Part of a small language model's weights.
Size: 9 layers, width 64, MLP 128 SwiGLU, vocabulary 4096.
Architecture: biases, tied embeddings, ALiBi.
Each number is 128 + 32 x the weight over its row's rms, rounded and kept within 0 to 255. Layers, rows and columns count from 0. The size above them is the row's rms in percent of the matrix's.

# layer 3 attention query, 64x64, rms 0.152, rows 0-31, columns 0-31
size [131 114 132 126 111 103 105 132 126 117 130 109 127  91 132 130 112 131 101 133 131 109 129 143 119 122 121 127 106 118  97  99]
[[104 133 200 123 131 105 158 145 174 105 138 133  97 160 135 106 139 119 120 141 101 210 130 160 182 124 165  67 111 107 110  63]
 [180 107 152 142 121 112 108 103 137 142 146 112 103 203 156 150  79 124 102 148 115 141 105  62 128  86 101 128 125 153 181 154]
 [124 156 121 130 172  58  48 169  94 118  92  66 116 160 152 141 140 125  82 122 179 110 144 192 119 163 154 106 195 171 129 113]
 [101 105 159 109 158 120 128 130 152 126 110  75  94 170 110 200 163 139 172 188  87 185 118 123 171 141 117 151  89 124 120 112]
 [143 125 137 149 120 136 106 175 119  80 155 123  70 162 131 160 134 170 130  71 194  80 147 114 131 143  75  95 115 137 170  83]
 [166  97 145  96 162 182 122  79 107 112 134 180 114 112 134 134 145 122 156 142 129  99 119 130  69 159 109 120 139 106 109 129]
 [ 86 125 170 148 161 103 122 202 206 158  67 155 118 150  94 155 133  82 172 110 173 109 139 121 156 113  82  79  98 165 121  92]
 [131 165 132 110  60 117 156 191 154 131 145 178 106 129 161  60 174 129 108 113  92 115 163 135 135 150 137  50 162 134 136 107]
 [161  66 147 132 125 177 127  97  79 154 110  98 193 101 117  85  99 125 170 138 171  86  82 147 135  88 142 102  92 146  82 134]
 [133  92 108 129 105 108 104 196 103 116 106 161 170 135 101 160 163  96 163  66 169  71 148 175 120 118 141 105  83 115 133 109]
 [133  96 131 163  98 124 158 129 180 148 137 236 143 134 109  61 123 128 135  96 169 148 135 182 115 107  74 101  83 132  85 128]
 [ 89 148 156 156 142 130 119 153 158 146 120 172  98  98 108 127 148 160 131 126 120 180 104  71  94 134 100 170 101 113  83  88]
 [148 101 130 107 119 158 143 142  99 151  94  68 136 101 119 111 168 104 191 167  96 120 134 122 170 133 188 103 101 104  94 183]
 [126 141 121 109 141 122  78 116 163 105 180 109 124 113 126 106  74 157 174  90 125 148 157 168 151 142 154 112 108  97  97  79]
 [154 145 152  76 148 107 169 151 141 109 194 143 151  88 129 147 151 138 126 132 162 152  65 143  86 172 104 148 122  92  94 112]
 [169 133 114 117 176 166 134 139 144 116  97 158  61 102 190 126 100 138 110 101 102 144 114  79 161 151 124 119  74  99 189 135]
 [ 97 169 117 144 106 191 145 127 159 145 144 121 106 133 138 111  43 119  65 123 171 189 133 153 126  91 118 130 174 105  95 106]
 [127 120 204 130 118 146 137  82 144 101 110 147 103 154 107  76  71 146 183 139  79 193 151  68 184 116  91  86 108 121 139 115]
 [136 117  97 134 111 154 131 104 124 155 105 139  35 109 176  89 110 187 155  99  55 104 150  97 121 170 126 119 115 139 165 136]
 [106 151 139 195 123 151 136 163 134 137 172 147 103  75 130 143 117 140 142 192 185 168 163  90 155 131 152 167 112  91  85  61]
 [119 126  95 130 110 127  76 149 101  98  84 110 103 154 110  97 103 120  96  70 162 173 151 100 141  82 186 143 199 133 162 109]
 [114 130 141  93 131 110 196 125 133 145 155  85 112  87  79  85 147 131 124 178  97 169 127  81 118 136 165 125 131 134 105 125]
 [128  95 175 185 110 158 142  99 123 198 120 148 177 112  86 120 118 101 168 149 155 142 144  90 155 126 151 131  25 139  65 117]
 [136 161 107 145 179 192 113 111 132 134  91 142 155 161 180 148  95 146 123 150 105 105 154 187 117 118  73 127 147 141 147 112]
 [ 80 107 146 111 185 101  50 139 150 140 110 163 142 207  53 163 127 131  91 131 117 181 110 144 116  84 159  98 133 131  82 100]
 [119 154 148 125 109 131 100 120 107 146  78 151 144  81 145  97 123 106 136  80 132 112 182 173 134 143 160 121 108 153  92  95]
 [127 120 136 122 148  86 108  85 143 154 132 171 154 114 107 133 104 113 128 155  92 112  93 177 113  87  49 132 200 156  86 170]
 [142 175 158 159 162  86 130 163  64 151 113  49 124 144  97 126  70 126 140 121 150 158 177 131 171 135 145 187 150 162 125 127]
 [ 98 128 159 121 124 111 114 127 100 133 167 117 134 122  69 182 138 123 164 138 195  81 113 112 133 136  85 104 103 152 116 214]
 [101 116 155  82 124  97  92  83 120 136 152  96 156 158  77  91 133  86  95 177 133 152  96 201 113 120 180 113 139 119 102 120]
 [ 90 121  92  80 122 186 158 117 134 135 197 148 130 129 170  91 105 139  87 114 199 146  88 129 107 126 171 144 161  92 118 105]
 [154 165 152  93 155 120 136  64 119 160 124  72  98 157 185  65 156 146 125 113 116 162 117 155 118 131 161 136 189  74 152 124]]
# layer 3 attention key, 64x64, rms 0.141, rows 0-31, columns 0-31
size [112 108 118 121  92 102  90 127 126 100 111 115 104  87 116 105 115 122 103 106 122 107 114 141 126 113 109 101 101 115 101 106]
[[ 98 159 178 124 130 140 115  75 175 112 113 112  95 149  90  83 114 131 185 157 112 148 103 150 138 143 157  72 135 144  74  46]
 [ 81 125  98 150 158 145 105  81 119 121  91  71 133 194  91 102 115 175 132  98 103 142 107  70 166 143  99 192 219 154 141 188]
 [138 109 131 107 149  64  73 165  91 108 111  86 105 176 122 159 149 139  86  97 168 123 125 181 111 151 191 120 197 174 147 135]
 [134 157 188 146 186 133 128 101 177 116 110 110 113 133 110 194 172 112 142 201  91 152 104  96 126 131 161 147  99 132 127 124]
 [ 93 165 103 185 116 100 152 127 136 156 119  82 124 131 146  83 162 152 149  78 142  79 157 134 155 183 117 121 136 182 190 150]
 [ 89 115 125 142 129 142 147 116 148 189 132 189 138  84 139 141 143 131 133 119 137  95  35 134 109 130 125 127 118 106 110 150]
 [ 73 183  98 179 102 111 130 182 143 142  99 172 178 184  70 135 172 192 117 145 171  98 126 126 138 164 129 122 103 131  81 100]
 [108 178  98 122 121 104 193 164 139 114 121 163  97  97 110  69 139 143 120 103 100 122 130 125  99 162 133 124 152 129 133 142]
 [166  63 157 102 108 132 128  97 105 175 139 137 216 122  61 124  82 112 168  96 179 110 114 154 125 125 135 108  95 112 119 166]
 [120  92  73 148 121 114 111 130 129 151 123 104 168 115  63 141 138 153 119 116 197  37 178 113 118 123 165  80  93 188 123 120]
 [ 59 183 136 113  67 132 140 145 114 141 138 195 165 146 127  99 109 117 146 105 101  80 167 118 147 144 127  49 120 158  67  95]
 [ 87 150 149 163 134  55 114 135 117 150 119 177  71 102 100 130 144 154 125 134 141 130 118  70 115 125 104 154  84  87 117  56]
 [156  86 138  86 142  94 138  70 121  98  98 124 130  91  86  97 114 106 167 168  87 110  65  83 153 120 162  86  57 128 141 123]
 [106 101  97 180  89 168 107  87 115 140 150 147 130 152 123 100 133  93 100  80 139 145  96 166 112 106 165 117 158 157 142  85]
 [112 160 163 127  72 119 192  88  84 124 165 112 138  77 124 170 127 168 105 156 154 121 112 174  87 128 108 110 131  91 127 126]
 [103 122  83 179 128 190 115 101 137 118 115  43 109  92 135  92 134 163 169 134 119  91 168  72 135 141 158 157 136 111 175  77]
 [125 140 125 133 120 164 119 119 114 127 164 169 165 132 148  85  79 117  81  99 137 162 168 120 145 110 131 173 175 114 121  65]
 [116 140 120 197 131 136 148  85 155 155 126  72  94 174 100  68  93 121 163 132  98 152 107  55 180 127  80 139  56 130 117  86]
 [154 168 101 140 148 146 185  89 106  63 130 116  98  59 135  85 180  96 167 124  72  97 156  91 153 140 162 136 130 142 164 159]
 [122 172 144 107 140 115 138 164 124 127 165 127 104  69 102 150 104 117 102  87 163 201 154 109 128 112 134 160  63  82  86  99]
 [117 123 118 126 140 115  64 154 134 138 149  91 104 142 125  77  81 147  62 109 152 128 102  88 172 114 174 175 186 150 132 122]
 [125 141 143  80  75 155 155 104 160  89 139 135  76 121 106 119 158 109 141 150  88 182  76 119 171  98 211 132 149  66 159 113]
 [141 155 124 142 142 106 126 136 160 129 138 185 149  83 100 126  78 108 203 106 121 183 142 135 172 102  62 103  51 118  80 127]
 [156 135 132 155 180 152 115 106 168 126  88 141 154 152 209 167  83 114 134 112 138 130 172 174 102 186  75 127 143 117 163 145]
 [ 74 118  96 132 145  63  81 158 176 166  86 163 142 188  88 133 134 104 114 167 142 139  82 182 125 118 184 121 148 178  78 121]
 [123 106 142 140 155 117 142 184 109 131 130 190 144 125 144 108 107 109 168 157 175 135 169 204 129 147 123  58  96 104  93  98]
 [146 135 159  95 116 126 164 116 119 159 133 170 169 180 132 163 114 119 100 142 130 155 102 122  85 135 114 129 145 117 102 148]
 [160 121 129 117 120 105  39 113 104 111 109  96 134 115 148 163  89 103  73 109 167 189 148  95 183  95 142 139 136 132 121 154]
 [201 128 146 149 115  81 136 146  78 136  85 135 157 139  80 186 140 152 121 118 184 122 107 135 156 132 123 134 101 158  92 134]
 [128  91 154  82 114 118 153 116 133 103 166  99 207 167 131 151 116 140 123 113 140 170  81 200  93 111 120 104 157 157 106 136]
 [124 147 147 141 149 162 110 136 116 151 174 164 145  80 137 110 111 173  93 125 103 151 100 134  81 120 115 172 181  70 123 133]
 [132 101 183  97 112 167 156 105 130  60 150  98 126 110 208  92  84 114 107 131  70 194  96 198 128 171 112 112 187 135 178 124]]
# layer 3 attention value, 64x64, rms 0.166, rows 0-14, columns 0-31
size [127 126 116 126 120 125 134 134 124 119 125 137 113 132 135]
[[113 152 189 133  99  71 155 124  98 138 181 132 138 136  65 188  99 124 102 147 101 161 168 101 187 117 118 145 171 123  99  85]
 [129 179  27  58 131 115 124 146 129 161 104  85 140 173 159 106 124 125 175 132 139 105 107 127 129 169 117 109 131 123 112 164]
 [147 111 100 140 129  91  98 128 161 125 161 143 139 138 153  61 171 160 136 110 110  80  98 112 104 108 133  97 136 183 183 122]
 [146 138 168 173 147 150 119 141  99 169 102 123 159 122 154 180 118  75 147  58 109  55 124 169 206 142 135 143  94 103 127 143]
 [199 124 159  93 161 216 121 105 125 116 173 154 108 130  85 159 111 153 105 135  90 105 112 133 133  90 111 102 125 169 100 122]
 [107 106 150 102 118 140 109 161 138 153  86 122  95 157 148 105 127  83 153 100 164 115 183 134 189  50 110 104 153 147 107 146]
 [114 133 110 100 121  51 148 127 132 147 152 167 169 118 215 169 113 123  83 122 102 118 116  77 168 122 154 148 133 171 139 103]
 [178 146 117 112 145 131 117  75 118 163 154 139 191 113 169  85 201 152 141  95 134 136  87 110 138 139  85  80 174 105 141 127]
 [137 194 154 147  89 163  43 179 116  91 174  98 121 118 132 142 168 144 173 122 127 119  92  88 105  83 127 125 129 125 103 157]
 [130 153 171 151  58 132  59 123 104 134  80 108 107 127 137 143  81 173 159 132 103 133 178  89  48 156 136 118 163 134 118 120]
 [112 188 152 136 145  89  80 140 132  95 138 110  95 106 119 138 162  90 127 166 135  74  96 133 129  73 141 177 141 127 165 138]
 [ 73 106 110 140 165 111 117 110 151 129 126 122 137 131 140 157  74  60  72  99 119 194 129  83 127 113 171 115 143 114 128 147]
 [180  92 215  59  85 128 143 154 117 149 141 148  91 112 132 115 128 110 130  88 124 120 192  99  72 163 147 134 109 141 125 130]
 [132  93 148 217 134 122 121 115 130 136  84 160 111  99 134 120  55 116 104  93  99 152 133  97  96 136 143 123 167 141 110 103]
 [ 63 172 149 168 111 153 133 148 134  60 127 106 149 132 122 148 137 161 163  86 120 159  86 152 109 111 162  92  99 131 126 140]]
# layer 3 attention output (transposed), 64x64, rms 0.151, rows 0-13, columns 0-31
size [136 128 121 130 120 123 133 135 121  95 126 144 127 124]
[[175  85  94 136  88 186 134  88  71 132 144 137 127  68 155  92 105 138 146  77 158  50 114 135  97 151 151 129 105 122 135 164]
 [ 92 128 123 143 147 129 106 128 186 153 154 171  96  91 140 126 140 103 149  58  71 154 112 183 129 116 173 146  99 176  50 106]
 [129  91 149 121 186  95  78 151 122 152  83 116 168 158 120 205 122 107 118 150 140 188 129 144 142 104 135 133  84 104 115 136]
 [ 98 170  93  95  80 154 170 139 136 146 147 150 111  83 144  65  92 128  54 152  81 172  63 127 133 114 146 169 160  86 107 133]
 [ 80 148 113 112  82 100 118 175  80 122 138 115 113 124 105 126 168 117 109 151 147 122 202 151 142 140 160  86 120 123 125 121]
 [133 152 107 139 107 110 150 136 109 145 149 149 135  46 109 157 186 133 126 103 168 110  51  95 129 142 148 121  99 123 134 127]
 [155 117 122 150  92 131 140 129 127 158  99 104 227 148 115  92  41  84 128 169 136  90 155 131 154  93 108 147 100 138  88 141]
 [144 122 135 170 146 121  98 104 187 127 120 148 103 116 118 194 124  89 120 171 105 180 130 126 136  96 172 184  68 146  74 128]
 [116 134 135 137 119 143  98  91 149 116 198 157 118 137 174 126 177 118 127  99 105 186 173 137 114 118 114 122 117 124 112 122]
 [132 120 173 124 143 175 144 128 146 126 141 179 141 137 134 130 116 143 145 146 180 131 110 140  92 131  67 116 172 126  69  85]
 [141 129 170 155 126 163 157 127 114 147 119 179 100 144 142 106 112 113 163 153  96 154 162  62 170 133  78  93  69 113 111 106]
 [149 173 123 143 118 157 165 175 168 112  56  86 149 113 110 114 128 168 155 119 164  56  78  87 186 170 114  91 120 128 101 139]
 [ 84 112 134 111 159 123  95 132  52 117 150 129 130 173 124 185 147 153 127 149 119 131 119 168 110 161 112 157 140 129 129 161]
 [109 130 152 101 145 165 149 137 177 106 108  62 137 139 103 163 201 150 147 174 122  95  65  98 162 153 156  70 159 111 110 114]]